Weights of a small transformer language model: 8040 steps.
Each number is 128 + 24 x the weight over the matrix's rms, rounded and kept within 0 to 255. Layers, rows and columns count from 0. Numbers have three digits each.

# gate: layer 3 MLP gate, 2560x640, rms 0.0238, rows 2284-2318, columns 0-127
# up: layer 3 MLP up, 2560x640, rms 0.0236, rows 2284-2318, columns 0-127
# down: layer 3 MLP down (transposed), 2560x640, rms 0.0201, rows 2284-2318, columns 0-127
gate2284:084100098142134117122118123126136130117131102178108131114128156146130140062097125115108124074168136124089116151144151105149137141088158154108145133115117157150166113114150141125161174139121165092154121114132105151112131126134156106093095121137148116141151110145144128143165143112098138126121109127119121129120122113115109119109128134142106077100111123150118131128104101109190134145134
up2284:107114133141132176159140147160141139124157129137085146099092165128137129083162132105137152111175093123130098174145112131154140112156165161137133142137122135130108114151108133129126153105120144083133158127128110129126159147148153145099110154129125154123121106143128144158129128106154118147109068113122102133154124143120134108116107128087143086140118100126124069117089149103121138158118
down2284:122151121155127126106119148123122128181107112129128163120144156158106166088103121119118134094125141105142151149106150131143117135135158156132107132148136128138155117126128094147132169100113126109134137134110098115131120138111116141142113114074145122100125101164176123158132160135108089112108130139125135092105140117120145097103112141120143117132128129136122142073115141118090117134141
gate2285:091118096165135099143109130088147117108161131089119100169159146094145108150144107137133159097137136134121112161174089115103115145148145088127125129108101146140080115152139161121105152113137111105120097150169131170153124164124130170102096124177086133143129092119128117157117117079119149140138108157109114086143132111186114159127165114098099113093110101118173116093117119143141140142178
up2285:159153149101139139107102131174113151120069148159144134145114128124134127140115114162124140151149120127147131113105156155126177117056130157133114157108130130126122118128135109128143106167118132139166116118117164113112105085116136152166147139128159106177112158121098156122123156113097122136144135129140142153121114126109139106129119133137146150157149158143115140159119113141092125087089
down2285:132127121142134146158124061154105182126129097134119106148148100136093123149118133117104105127111131149176080116134164109169117142145136110127119128161148122113148142103151118148140117135152119142129130146171093116128104133151097126160119084109138159120169158116113122109123123142184153133102116178146095149153103122147134118103152139131157091151148177110106136199151097157115135104148
gate2286:125156123155090142153155154100130146136129109154074143122123137101103115114121137115122103146133115172132153115076142170164098168150173126140128106143174125088097113077116112100154157117123102120087148061157091111105159128142120140123142170142131134185071156129113133105157145151102065159096092109102117100151122169099147093087098143127151125109127132155153129088116134127135120139113
up2286:117083137133144102098065155128151083157164133109153114136096123141152141156108121094140179152128175115161138137149077130076139093090075171078076117122107118120157070141121158161136133142147191089118106149109141118146095121167134151139112078119115104113190111144139130135084157152178139120128119128132147150112135133104117138144126119100104115135088128148117111171103109134101139125158
down2286:173102128138117145126182121077107120123112130142135130123119127115105150145112126112120104100159123135183122111117143128119093102136093104114129086121165154133159131145127136103125135138146116125138131139130107155119127122126124118110150124102149165111128149144124146105116138161133155116108082126101115119216092150168140128124100145089165112147137144152115106163098155133112121118124
gate2287:098142116124098122116144131113141121105144159120118145118155135105124115096161096164125107140096119122092138116139101112127144145124116137112120130138114132112111093134123104135112093111117115108155143147137142135125129127129130114110109131114129137133152093130153114116144122155123154128155141085093122148124139147147126161133097160148110130123140092121123165129149117151129088125122
up2287:083138114145152130135114126144129116127138107169156172105141148126172104081136117140157144109138110111127147119114135120122133185119185101137132137139124171118116154100141119162141167143120100169155088126098126148154107151141120156125114131122108118138126114117115113171142121142140103116114084137110133108146142167151147131127099124142113162144139155125082097142121125120160143130134
down2287:094127113108124140108118105128142129134121137131139135133109103147138161151122143147143161131155110104139119101121156131137110129173146125138134132116172156095178152140117154134133130075127149136107132122114151128107108134158103141192135119149106071122134102145124141146136128115117144118112110166124128138145133155149174119130139126131111135143161104105132114100075145103153138108149
gate2288:141100105188124138162154112107114085162135156133144117156137189116069123119108122072083160144113088126150078154124057119179136139144140102180159098096139133120137122144148132134106176137142144102132101129137068091095177193080186176164141171157109099179132157092140169102160099079105095141115073157146165107127089126098205148088174153153132090162143106109142123146112142128167152110134
up2288:094137112164124124149165092121151119165105122144173114095127198148061150155145139074082149132153072115126073121129067077156170131123160113182149109099060132134129123114126138120099142123193124114152094081129103114100168145082134108175142134114164109172098142143109166161171143126126136131122047142110156118139073142149198102129176168136123129152145105117166135138099148105162168104094
down2288:127203112158117086101150090155108140160106125109132099145114105107170129143159112138138124087152118098153139144131175154129130148109110143148135192121114161135143134131146134161117119132097110157132117137090152112167106085161139126122128123124146144146123136160132104173093163144101137137127119143153133136128143155103119128154134125134119154121127113135127170098142127126133111148168
gate2289:117106090120168133083132091141153112140123143109129167167137100126126176142108114115143120113160142133155107130126111143126125091118107158112119131122159104125140146175137086132127145120136123152128092159124171127108131140126114106170135106141076135104183097147137129142175150097175149143086150145129088113141110103105115135123104106136139134097138138148131126124103173112160106147176
up2289:173138160133066134122134153090074112062151109142112106106138175157157103147145160125121125150065092110100112105133152096104120144154135138136174121125122143133063086125133142158164128118136144108092177095132141119095127116122146125103137154095140125145126168109119181116135086138082128145126065118123131161108120133170121071151166144152119099129149144138137108150126087142131164106118
down2289:155123125124129138121105120109087154112131101179111150138154140166130163159151173101146091124061153114119098103136148127126138086143131116109132096144142152101170121153135103112149105149112113107124144110157166140119128134124121100140137125122112155104139117150142146104113106098116122142148101169141135144160107117122106154148137138114180067126129152122116151126170119142136143125161
gate2290:144123050118097137084089195087120129102116081141074064106135113133089120113088037150181091149160097113128099133147110134102119127178091117144149091112177136121125086111177114185130133160178134152117120103138128090156166129133129171142158124090147139091119155125141184142124104110101157148108115170138103163164112158146115103134139110142104097106173114156187129110144157106089136131140
up2290:085128138157133111124103088130162131165082103119090125098146119140140133088172147128144059101117115119133151158120140119113144132086153165094156154107105124100140120112086118118114131086189157109149090135114105123128123189107146105126098154112122168179090178133095108183119142112128102126143114095122134086113168097107164115172147128118164124125082117123139066149139116155107153151094
down2290:120201199122107136086090154133139169122110106103068160141117134150118157140110170182146117139126100186096173149093175114136201123142099142076123126083095101140097140129102103112105097149113105115123107117087134104168062171112112133099153124179142097130110119138146123155116139085135118129114154106121146099087124097121143099139181112100133106134100115096123140113129151164122120151125
gate2291:156131132133102140159134164113106109076124061176133086170126130122147132152120115141161144135115173136123126125111111148119122104146096138130103134105185146111119107095121137148134176163124093131097141130127125157138110114119152111157134054174112115150153121130132136128146129106111140115119142105072083121137121144153161124128100163128144153137118168106121097154124112072165100100116
up2291:139144156121123137139157113158117111120118168143160112153124127098123128138155118182135109180101152131093129103135086149113108173130094122118104127150142147141108131083105132125115103139088093114125097160130145147130113172128123136155121086102136115126170079117165131151166093130140139123102154112079160131118106134133150124071161127107151123150123110115124123129126106114115117136082
down2291:102138139103136115156151114140137067160149114115136109131140156174108126157131098146162142175120084159125111116108134137132102135118177124130133137177118170115118096133104147130104039150126140128142124132138142170130124130144134132153115127114133114120114109113147132144152099085147131149108135122143147123155167135125128087135131152160142129149109109103136147093108144133124173107114
gate2292:142087144094156125154180152114156138089069089178145097132165128111136117095112110139108081124118131144113124123164167108094129133118110136176106148121175092135124087134154107126121087171087153133174211106132094124151115148123165172140124107172143098144130101111086123094152109140102106129107121088130143133113123151136149116134141152120116144133114125138099163110099140094119168129142
up2292:136137116183108130137096080151092110074173127122112151119153104119161133117116113128139157152132162135120161088157080135113122141134124097123163155120085108099176142158087120142123092145163104139111093157165139110178116164082121126126122138114149137100101153089171104140146081139160147101142133159146139144186176136119121150111154149106138129135178078102159179134138076147090170169131
down2292:170115150152145116145093083150090148125108115106090108095083097122091097113128113168107132122150127163123129107089120106116133114109178114102166136140122082145165158121155103149137146097120142147130135136149076083152107114104143138101135150098115110123141083116125165123107076130155083103103133141124127134129154131125137137161099083106111153104159087159126115137119128081088117151100
gate2293:144107107117168111079117108130150106149145143121133187132144117106130130075124127090157137147141104113104108146098095114154097130129172118151114154108143087172113100143121112140086103106115147200130118131108133155114127078103096125118136100049175124155103144155087134136119133109133125123118127129116135121145131229100127120144131114117123121125159113129127162102107093092120106140127
up2293:131117154127086136186133148154112096128130111122108071120101144113132100111142106150138133126144139160155113123119153137086194156137076133097172139134128138070132154124117186120105144167148122057136120129121122089095075121118124111085163106137110169140097121116121135139131119133111146127139134111138105120099140084133114118125097141091130129129081147133132093120160103124127140145099
down2293:136109129078137132147157142120149162118138144131091131125144158132088147151150114117148156114102125139127124151103106158111149132126118138133086146145117130091106131153158121126149150123142163116113117126132124140101165153125143139113101125167142111160147147111149115158109119143119107122112166105113144117120133098167113108100113142128110083080134115122123137138121138112127143075163
gate2294:145152109085098080167138163092132131140107097117170071108139136119143129089130124154150138130116167131098148181128091139084108186147133168123072147114150124151116120104074145187112072142092162078143127158115115182124152087179116102146128112146148122133127142114140115085161112137084117125139087140104158167171088123198108156104134133175140121116127141080109128139096139142141093134096
up2294:123126136156135181102111090123164101160126195118128138142132132125155144183151149121159127108123090120184114088090148107190145115099101158102162130122096165113104106165178103086136146121154126162161130101132118084133133161076124148086108133131095109143144121123115124135141124143167152097130154126151092106117131130110122138169175105089165147116134103147129121110134137106109173126161
down2294:130132117113149152115160111142106137145138151103129134102133148131140122147133107136139108115158100134109089112110088112139143135100118099111119099137118138121109113145148118093111141121122137122135122149123117087137173132142094138149110160095127108109113134121090161144104131155116134155129113120125134153075122169137117135140117117121141124133133109143126145124113154145120109130138
gate2295:126101104114152141122134109071116096107137130141120133132139124169086106136100118149134116112124124144145127135101121116136106154099133123085107136155101151106107122157112129169093111139136106147126097137112100079123140119148121147147157156150114105121159100096123120168126137125132113109158119141146169151144131149111100143130110141140126120152131151119109121132104137148155129140100
up2295:120135140125142077101117113127145160145124132115123136165102118120096116142149163140116109121122136136116136138154109139150132132131118138137132126088121098146095130132129137099141113148131130127145139151156139114109142146126135126138107111138131155122122120134162105141113145117120118124123129116120110117195119115121155129143122131131146127140118124123140114126149113118120112116150
down2295:128096147143120123108146109113118143130135117133120160134122128114128110142153127131134146166136138161129104152137111141126119090127151140113128113118141155101145125117125094091083131136126138127083165127149110153092142109100094158128148117139137126123156139138088159097118084132128112109116122118119125110107100126147162124122153134142134161083143142151098105128130148080114106125131
gate2296:200122131133161111147142177141139108137150115151097099180110093167199157115152105115164076122113153102117085143144176162098110147161160113110128161142172075147113119175113135098127146119066175150129120142176129131146171107131141164091159140081107146121155117145064143108144097146093150136141135037150103188158102163119112132139136149160105122161112155154177139091119115150148180147124
up2296:076110114134109137103125104136114152145132160118134111084155136129061082147095182164098143104137089143158167115136086099119154114092089154150145126154085156100126124093106147159080092131187106121116123126103136143133091145137128115127144084166162116135124103124143093127122135116151131128112096201100147093099116103150133141088138128129138129098109131131087091142151169132130116105126
down2296:129119133136112112147129131126131158100123104114134130129119152154107128147129134121148120115099130164127163120122140112102138113139137135124134058161100148146106130128125135116119122113149150131138147128148132123111118157109144105129137064122134097082121130159125141145115154149124119123153101149107109129128152133121095141132163161118131160114143125140135130133140150126122116138129
gate2297:114097133120172099116155099100142098049128104145121112170170126109130115100127154151146128067109129147152094135153114075139144165108136104112116139139070111149115147127169122130108135136145098196151166167156096126155124059105110135149139099124086160146153091156134171093105060144162116099071107133142143156134135123158200115092153109119113146121146124155111194131170077068119132145149
up2297:131093047135185190097088125054088130208109177172143091183113102134103161118068127098085145190138137112177151144113129118145150081121142124071129150110148143122141155078083139137147094139131134139115135149131110114157176128088156119143121122146107085132143120112056099152111153155108139142140113144150133157162137167171146097145098164159135179142139175147110081168043134120128194125089
down2297:143115099132139107115090110107075071127121118098116139164140057100125100157121128149125192093168142148127085145112092125161083169149134153072133138128105120096177128110136104162086137124146163161062035135077091164130088057075049131164153114158071126115123143141070119164092125146189132158179095141122109132166141164096147070121132144130116092169136115127143107101181115115118127086098
gate2298:120128127123136092111122164101140097089142153132157148143107158116138123112133136099145132170129165112079135119122143135123145155107118127125148135129134126161141103115104153152157124143145098151108182095186126141137125173101118094124130106119136126099122134081124119118119147160084095140164086102149118109112141170127132117127127148149118138128108179114136120104132122132160077116122
up2298:111159133133154134105129142122123134129151151154136107146122128125127170099151107095157102186151137151170131115145162133121155153139169103114145132060139141117129143100123144130135130144118131149143152126148104175135155145138114085125076111102154146120113179094150134164152140122123152122189109118091117097145120112119123159123104129114087150118071135123122091103107117148173103120134
down2298:177113142106117098161105161143115153117126110126133122130116122148164110121121153123103126119158111175164120139148140128123134133133135152151142151113154136115161156111128132124102092132137104121141138103114135131145095157176117106122154111120122184140117146154115114121108145123147135138097122124136098158154122144110121072125141146136129150116112136146121140126176131128095124113142
gate2299:098128103099121154138119150137116089122124115191125122144146142144151104112160129142123157135099109125160118105142125172140110121109136115131147089119148132073136115134130088120108107094109126118114140107143120127146105076110084108074112120130143149158114126131133146144130159136150135128131127170111116192123133163131156128148085114140136147176119121134118122127133145131117102138128
up2299:095116124111116167143188165153115146107128128146138115122155144169146130142156106115143154108133092114134118131132093141175142165126105115134127108100122065062139133139127149119095143131073137152167156117139137140111105088108094152099150129152174163135098123117164117112102105138117187143137133132125135134147162129118120087089105153113157104164159133135141080112133112137148163114101
down2299:159110154110134105134137108147105104078131143178122130171156061156133151130133100106136130126121119161115154135134117133125121121160161112127100149094140116130120092119154123147127109125139078113123146104169138124145095111127134102107144131121099167136137118124168119133070129143109099125091135129099141154086120121156101156152161141150111164104142103113098133151142149058084115131108
gate2300:092153166137144127138154180135102185102096127093115138083128113121129127117183147136137114142120166133153140117098105145114134147135082126117153124106172120155096104097085158178144112150125141113136143117116129151102097083128126133122102110128147086164137148107157116073122180136096162131118088117111164153127086100120130115144124111155099164084113156152158143134125127111135066123127
up2300:118111115116122159120118115115122150135110108077150106107131111083094124113174108118143100107163126112134205114116132171160138125163151134112159112120144046127108188111086148113085142115169167135145122132125131095097097124106076078089112196097147127142097150111138071116146183130137118105152128114150150074112168118134101153134118151115126172096136085115094104048132128150099142134147
down2300:126116103135113124112134116109113126167159120132157110102151149117076128142171134111126123133166103192129128107102101146145115095127160099132115137128114083148131159138110167148084137106126131131111115098088138083150119098116078110085145185080058139185104153130088129162089165141127169144172135131171145119145159095145156083169099111185108141110153060126120139155111124110112123111116
gate2301:158101132108118147157125114106125094130104117131119095085157120157114132122102102116113092098155121114124129078131103087175111100140105127124050141130106113090111160165140101130122118123082092116139138138122143125114158104104072126099164157160149137145137101138089117111126173173109139093136146116157159195166141177110138120114136163135142101102139108147134087139088136125159166162163
up2301:147072104145104123104192115133142112133139182127098163127141120164104108100124128132121146132145173138159086129144115163102135139136078145140140158155106089128148087163117105123147179131128136120157128123120130153117097123086115167115145099141149133113153112117157131123118119099148123112187154135139216150157123159109139156116102181131171048113119159118150181131122131118135183153137
down2301:126105103143103121079167133095161106095130127138138140159101160122135069093133097145113075116084106090139123087151150123139119106117105117138119140095125142138146163098180108109108109106161074140151145147135129136113140122082104088130175176150141132161075130104143107131155100157163092113108139121122171145133145122077172128088103121145137101109137143123150126193086163161122119108207
gate2302:086132151129082132131079121160128139156155128120177138130149138127141144083131138111134136115150124137125149160116136127147140106141116128111130123158119147133140113119159176159132150140133145129110172150135131104165136115120163135111147071124136139184131084132160130144128118131118119104126116130146140168124135089095124128110156138098123134129111138106136136113122150143137128121085
up2302:109119147118115127145137136135126156140128151125166158143144092090148117146165128112148144129153111147157096113128134105137127129154099126134138139125133117122134150115094144140124108134122121126122138117100105140109133131108100113160136136117165139119131114164099155127143138077132110162145139156141166107095107110138144128166108130129095129162111150135096107106121109118134113116150
down2302:126112132120132124119108152116124118142153132162088141126162130155111142149127144120119115091124132120133119128140144134110131119131122133132114119126136106086144140109147130135096156096142167110140130117101130096091123142110135104095142105148129145108162135128135121137113102115150117101109103125125092172140123140138135121091138141093115145138139103137109115094137139115125163122101
gate2303:158100103127150170162136152088113113110096107123118129124186143098124154151092128127106148157123143159144106093100134112112152112163156179123125098114126155156134110123105106138127161149150134139119154107153108138107154159124092134151163100132086153114169153121146159121151128134196142118147143109161157111170077120102104115120125145146141111135082130164112112150153141119104096109099
up2303:148109129121131148201106140118103086113100119138137114124179083100133127146114148133112145148128150156135135090110140120109120110116152139115135117102118128141141090121112119142108127139153156144133116127097107161120172170119099118131137139123116136100155150110131176134139117101189161108123148090131163127160055113086109126124094113125138103137104113138118097164158124134086129123061
down2303:128121123124109067150122135140176109090123130098121128123117130137128100166114111128127118127136150124141111160158136122119135121107122112140119130144135089105155106134118143150116113143114135143128075155112143106128140125156114138130159117112114130130119111152110126127152079114110138083115125153139080111117146147137120092144124161096179161132131130122160111128145142077118159153115
gate2304:178072114136155114126104149124135118170134160117116109175143097149174180123131096114133132099059135114145108088182135133118120080134148109179182130147118156157095111154128072124167115147141152077144128142161117136146130106070155182135170134114090148150126100168104158148122144108137088138195146141131125111128139126105086140131134175151130164170142121173127199151100080188163122191137
up2304:164085127123156157100142149113143143159141161092124080168148110142149193172153124099101110075125135133147112104177121156102163105112131128168171138151082168144105128159132072158147112140144153105164101158124092153134139126081157147118171136120140156137149095163106159119155156084125102130177164110143135093110120156102095137162165139146118150140148107179142203137104044159138119215122
down2304:102111137125149093140127128108141102166146153114123109160124098107130128129151113126108118112125111116135152122136106144141150107132145134145168158126104142103117139107169093141087110118160128137135140166105104150107084115131119143117156152103144167176153118115141144140157140095136179102181165159126119134120130131094129155158121115125100148144104107132136132121145103130132155152150
gate2305:143093163115144143100139118091101120107148108098111123108163175158109085126103113122150097113117072120132096156145150065171145183112118124143164135105135134133121120123100089162147168125169158089127123124129109165097160160110175103121158112135092141133131138091192101166149134134133075066125128161160149090119149124124135156113119126127127097141102134162140133091112131142157151089148
up2305:099160118097092119167123160132133106114148111130164108112163088140165121117123141110106084130124118123114177093127088117086141094111133128099154127130136079138155119149113114145134145131099123108108124112150150135150211165060140108153163117108130118148104177114151105134133108154121131130127114136118148138121127191128088163106106112096183156113098148174127125131136124120073153175092
down2305:153161105155143070161099149168145110123192104117121113176164138111148163152116138170124139144125129104124131116061123157143132133178118130135136112140132094125142117156114130154184084135106104110112140151155113096129105117090118148126106099108162118132105137130161117074138126129124132080132151093118162131116169203156097123146096127040162175110109166169091103139108130145116148111118
gate2306:106114115131124161152066153127158136140106133105138101171103114086098116139157109139129117119092143103106126139122120116160156114154144122136150118132118110138133122143135127103119130106149091097146126135102111117138170107106153155157124161123144128138123126111117160116116140097148130067155130098126131110149155166124129146118106134120174139136125117112158132169108127124159141115140
up2306:133168178134153119131158139115116119104153140115116146129134138144136142107133106143164106123113084129121120075101150113089136075142158096135169149118115129156143137137086099112115171158124135145179103133139148148141113115103116160136098158112106149132112157140125141146130113124150122121139121130106111091116109105101136145121099135105164150137101174143102160104057150124073107126131
down2306:161099107107097116102144151147150135108087185141156091145119076112103116161107101117113103126117139112129125099116116132135159135150115107116078189101139120153078120138133114106146139145093156085147126122115101146144120102151146130073133095143136123154061129085107128115138118136129145141126141116077122131082141139114085142146116124123156115117120134118120141193131098135097153147160
gate2307:114115155123162139125083085096127113148139115109154100124110117150083124121148090110132090114111167098114142118132114128133125127110157162137129129132146113130133152134130164145156121184136118125097104149161096099112144091115131096154132130086124094141146133149101120129110122148128143147114124113143089129160108148143124131116138104097154161088112130150100115135123120119140141138112
up2307:125133126151128135144105141140114121108131105164133162125113116145155125117122155142108101142089123133098123135129113138133096146122134126127113111160130142131128139125137103165156155156156181142101117096107135121096158086143107121139165099167113126129124142134059136108159174167094127170140121115150120105129121155135117140108107132101140121150119124134088160145125142121123129138108
down2307:127103107110118151151121119127144109141140136117145129160137133172136089096123133110120140140141158128105125134160107117145106139107096093174109115089164136109135114120106110131142148139115133127097090117150122097134148112097140118158107134145114084136105139138097136136155132146139120132125137107151121140137157112178141108084118126109166138112099156115098164174099124141118139084118
gate2308:118184122126151123133102085137130116117135149157102112130133149118089137137168183131149132183107138144131102140089141114145051175148127131122111096133125137102097126110146115119143126160118138128138145123099117164143126153111116131098125135139140122128123119146128119130145096144108156171102093159162135116141102131156151125162105132118157097129106119147151171152102145111101113115136
up2308:120065123139082175091156167095095140134114138144166123126150107122112164088107087120094126092117127127154139115210125148157166095093149142113144139105150124162165122151154121116123167113134125104110124121116119133124159103117089139160095119130168141140108117147122101116124115132152151145136145134095145129091150136129143114112131143152108166094143153121092107134114136127142151090121
down2308:128161100117120150138154160154112113143163120147142125172164166142111100144155151124117104139130133149116086146117136115146144151132131125148140119102103135113123082125144105082107121118144136122114114117164126147129149138108111117144136123161170107146117144133134130120179146129121120156145117179098143176178124129099106140104156135111158142114119141128117134110138145112125124120117
gate2309:096118133124159143116137140142123103104121102134086133143132159120130138110089110091175098163120168121125105120146136131137161126117125114116093104144157124147111120160124131153130122147130126144112099090147116095134142126126130142138137149117136109157140119136152165109121136146121125117099120105069151121133113121120130153117124128141116091118087121163157165130145133132127122165142
up2309:140115108150147136138134125082137121114135139153122147142123097128123116112132158113133127111155149110133119155137135174137092164144103133136106121139106093113103117176173126153141122192136097124104111117150128106100133132114162156133136147139152079129112164127093099136138128109131179140135103093105082124153102114189137136149125133129102114147167137164151145151127131093151123125168
down2309:115079139181103143151168181132152135176159159136123113141149097146125144122118145140125142100106130133126128158135107132158105128176126119092113110075125155105158119150142117109126117167133132116124148115166096144117169134144136098128097121138123113119140124100102160129137129144121140118106123152115148111123126136155101122107141121095115117154125159128165139103148131166132083123108
gate2310:131134145116114088125141128113130149162134083105166095115112169145113122138139109126124110169090139142094127170148160149138120154114126100142082147126106095150130137135099146125174102128147165098175117136111145169145175132114126098149095095181149148156113117140151142140124145095121147166122121099145091151147138070156138118145125131109070111169095107162147155149093080188129124156171
up2310:110144136167147115116087109142112109110153119164173143146134124131073108153163202112107113155137100144159139139125130160122064168111154102159088129121135158124106148113122096110167154143122103132119151111132137132170161146133140135125122147133132110133149119101160100123128133137130121150122079150120089151115066111199116125140104125129110099154086095118156077143105096186113150051187
down2310:116130121121115140152140128176074063100133124108146118135147117139099160105169164143123094133115096067118172128101131163138126089155123099086128207119155079111105139139152101127127159103133131148152182121101107096141155132092094109121115144152138097136099127128128121143133090150113130110146157154153135108103096131125137137125122115146138129113136087105157127173079111173113169115152
gate2311:140108114123130132143110103128135166114111121146130136099168127139145128170142119123126178136124095104154116120096141163128145081157095151159095117123143120129102114166094126102132121162146130120136141125130179117106099109124091127100104138130135125133104126123124099080112150104156130087126116102126159118131119091138117140101127113116113076156155132137143119125095159126115151121172
up2311:110117128139133118193111111160147174110135130146097165135121095101148097132145121113123161145144103139172102137130150100124104135126088153104134121119092097147129118127085112121109140131109140145077155098156175143175102126135136103122074110138141179133143136139145131152118113110114161174137109153127126145153099132127097115110144154141136143148110148119151124153139164124102148112142
down2311:119129153139108152119170164123096120130127140124079111134111100079130144128118104106153158136116122203140159143178131096133121087134131119126179107151132119115132152104120128100094168110129131099106137092148104120139118156156103157158079140092120140062165142143114133133165137114112127162139154145139148140094137140137110093120106113113144153163155140135144082142122102113117126104126
gate2312:129141114146165147123143147137170128135096159085095159124151103115099116133105142093131187111155148133097107132131140134116166144112140139123138109157109126102115131172126145137153153123145128137132138150108128097116087147107154169111126141125106138167125104140141166120103113085122134101122114104125116109116122141124157141140097140118173110165147120081163176091113127108121158172133
up2312:144169121128154134112088171129120161141128122111128128162136102166100124138153100144132140134109107146107120117127114083088142145149133112115091104136119124133102133153170147116157131132176124181097109140090138108130150137129114138136123132107133140129115141121104155093162135091127137098127117142138114108090134140126148138104131135102166093131133138135130136074121185088083172133134
down2312:134115143135099163113109093146106105132115128143137136105140185131097110114153123149131141181113136095118129123145123096131112151142130151108086186132171150144089133094129148143122129125169140111113102099111119152122135078164127122136090122146134129152153135131139113113138124143127142138158131120116101089157116121120096130140132109168143101122113113094121100083185171123139137140152
gate2313:126130150146110140123133135123106123130104111129126111145125092140126164085164113169135121100095191075143130171138176119129091099140132122106131128120182106122118119164153157149146157105056186133160160147143114148133095112124120146149106089164096140085129124158108143094099121154083136085122131118135074101101176150119134137103131104110176131168134105099099103106156158092122177170110
up2313:096094158158091128159089169097125125173088152158160129134138042092124103123091105100103113132142118126144153125128068112116126116136141121129131130126139128133127188103085138121134129124140161138101139144131093116107138200123113123144120116131078142096148141159129126086081097152106165117128117117115114081127145171128152134077119100121155125120110145157106071079171146136111161138114
down2313:098098135163147159134176154102086184180109163126124119105163122091148132160121129100134131141161078145113131064151074154129137088155189095129093125133134125136143138116117112124101118168176141138102137124143129085153163168135127102152112106090142129113138173155147122109144120138167159149142117159102154133101140157146101133105096125129115147093097087121164109194127096139098107134077
gate2314:107166150133095118156160088121130162155111113145112099122117106145106093158119146138158115146151135132153111135127134128167127083151103093152113145109143111137110152145112135091112122119113084097118107144135115119149066099116133136139134116117157133121119193132123138142133155121146181152115146169098127160120103133166150116111126098101146110163122115128150088103100121122112110111151
up2314:117099164155169099126109168144133126139168120110130128099149143111140119135117152148138141137067155134141125097105165145121140131124097147139117131101095126132099146144139120148151152121127142099124175085099158148157134091155147121105141158127106129079148079114129121134096135125073123096126075105133144093162143107137115137160159136123090180130136140104138112161131084157112111115128
down2314:163094099132148095108088138151134139118153120119144139126145199095150126106167128136104127133107117100111117160141105114112147145146131151120107075172116155077124103132151133162144178125118121154128124149101142114098191137159114155129116131105083129138148128118137105121161108142095145117139135089131130108116123137123132151129153144128171151164119103163083109103123129139112131121146
gate2315:158100109148155118142090079108156114101100137162163151175091121081146125128155138167147109195135128117130139154131143154108133107144110148113089113122155089133135103165104149148160129155144143125124115143111098106149140115105165107162115133082135153135121170124150167102121107135113148086116160107136112125156111149098104089136127150149172137108143139136146092117153140139125144064132
up2315:112143135180158157157121112133131082095132159163102148138093106099138145129124132124112102195156146105102149101128125135118130128110119143148122146118131125171130139155068176124115099149138131154141117148115122105167144141157146117189104154134120134143134160112173182074132110112135168124143112071147149107151130139122109138149089141104144135125097141135124123138156160145125121123110
down2315:143142132137149124141137131119129126166178115158122125105121145146145109141119166095083127154127147136114104136070125220112097131103159162115105147104166100132149083142113157131140145115120126105119142118141103137128119114121160114115128104122134128128098127151151126095112166069142128104135100103150145103157128140129117119169140128135125126144132104085132138100105092146127124101114
gate2316:056128130126130129150143101180095152122144122132131158144146119120107145135146111136180119139147094154123122123115122105152176146122088104117138150128146126174099123096108104142079131114134135107135116169091127156111129139122127117149090143151103124140107131147132123152144104150098111122135097128121131108131157120115110126139156118159148152152133098098106107123125140148112148123098
up2316:073112151127122096159142101148090154081149108128129150150139094122128134138127102164153107154126121171109156141127132139142158143115089120129160128125144116163139113100119105127103133162129125080141147146129117183089145123113163136139113111146148144120153127129129146132141124146114075086171117116161132133132157097092122159126142104157160150111128145115133133159138127135127115099132
down2316:090170120132134128157102122115124109121143133128124133099175095119119160154133157130147143131129127162135113099164092140151113138120120114121160101124112148167155108130104131137097104123141120110115121149089144130143143118127127104137118142111089156150095133141112131127137105096128143109152098118160124130118183108137062186108158101161082116118111174105144159129160142125127125101113
gate2317:192125106147110152138143117136144116117128087111091148155119141117104161082141055149140165157150144109097158131169103135119156143132144153130100144088143111107150130150140069136150164175138129100145130146140122129114129121162104130124153130158086091164148161132128117118120141149127097118106144134137084148121129101117161137152105164109151142145108086115129120123139116195141148155124
up2317:096122115132115127130135108150108103120063124097115137114122156154100153114130125167141094145152155142101120079174104151137141127105143106094089116104112123131138147118134100126116128128142139099114093144163111100124102139095128102123118180099140152126191126118102116104107171168170108138113133115152105147131100086093130120170152126115108135113101098073140150134171138171154127161129
down2317:103149132136134140132132124150131113118100155098115100158114122102125126135145130123124143127135135078096135112158147126124145125140134131131149145145126106150101149142140117148125147132128131138140101126126123095161124127136086131130127132124163135132152151105080128081124135105132125114142144158131137166122127148088132121141152093137141127114115125120119120103145129120109129099148
gate2318:141144162126086087123091113138151100131169117114123140100179114119122103159130144093153116112150112118137149146131172108080121090115103142120142112128133155153165125132148114158092116121111118110103184107134099103127113108149173115145127137120154139172105118127099130146137119123162122138153181103132150139163101171114141071128131122104133159137100130105149129151109106142142137192106
up2318:160123120101107118129122104133113132113125156101101145125130090103123080147143151118214129116114130102117118126102145097127136062160124133145140097133140137147158146127137090147113198169145088082110115131142105137118153159144142160151135146108152130111202124131083118151101136156138128114095158124148079172129112105141120094111118115111139150143113142111142134129124135146094095178103
down2318:112149138158126141099186143125105133171123124133172124083091102166137127137149126124100155119100131121152123117116121143142170142108124110160120153158095104129070121103095172072129101068129149151126156094109128133120124125071097154121137140171121114180088097127091159127141121103120120130159102109083174093071148141111111169161157117156135141097126121117118156088113098100099146124145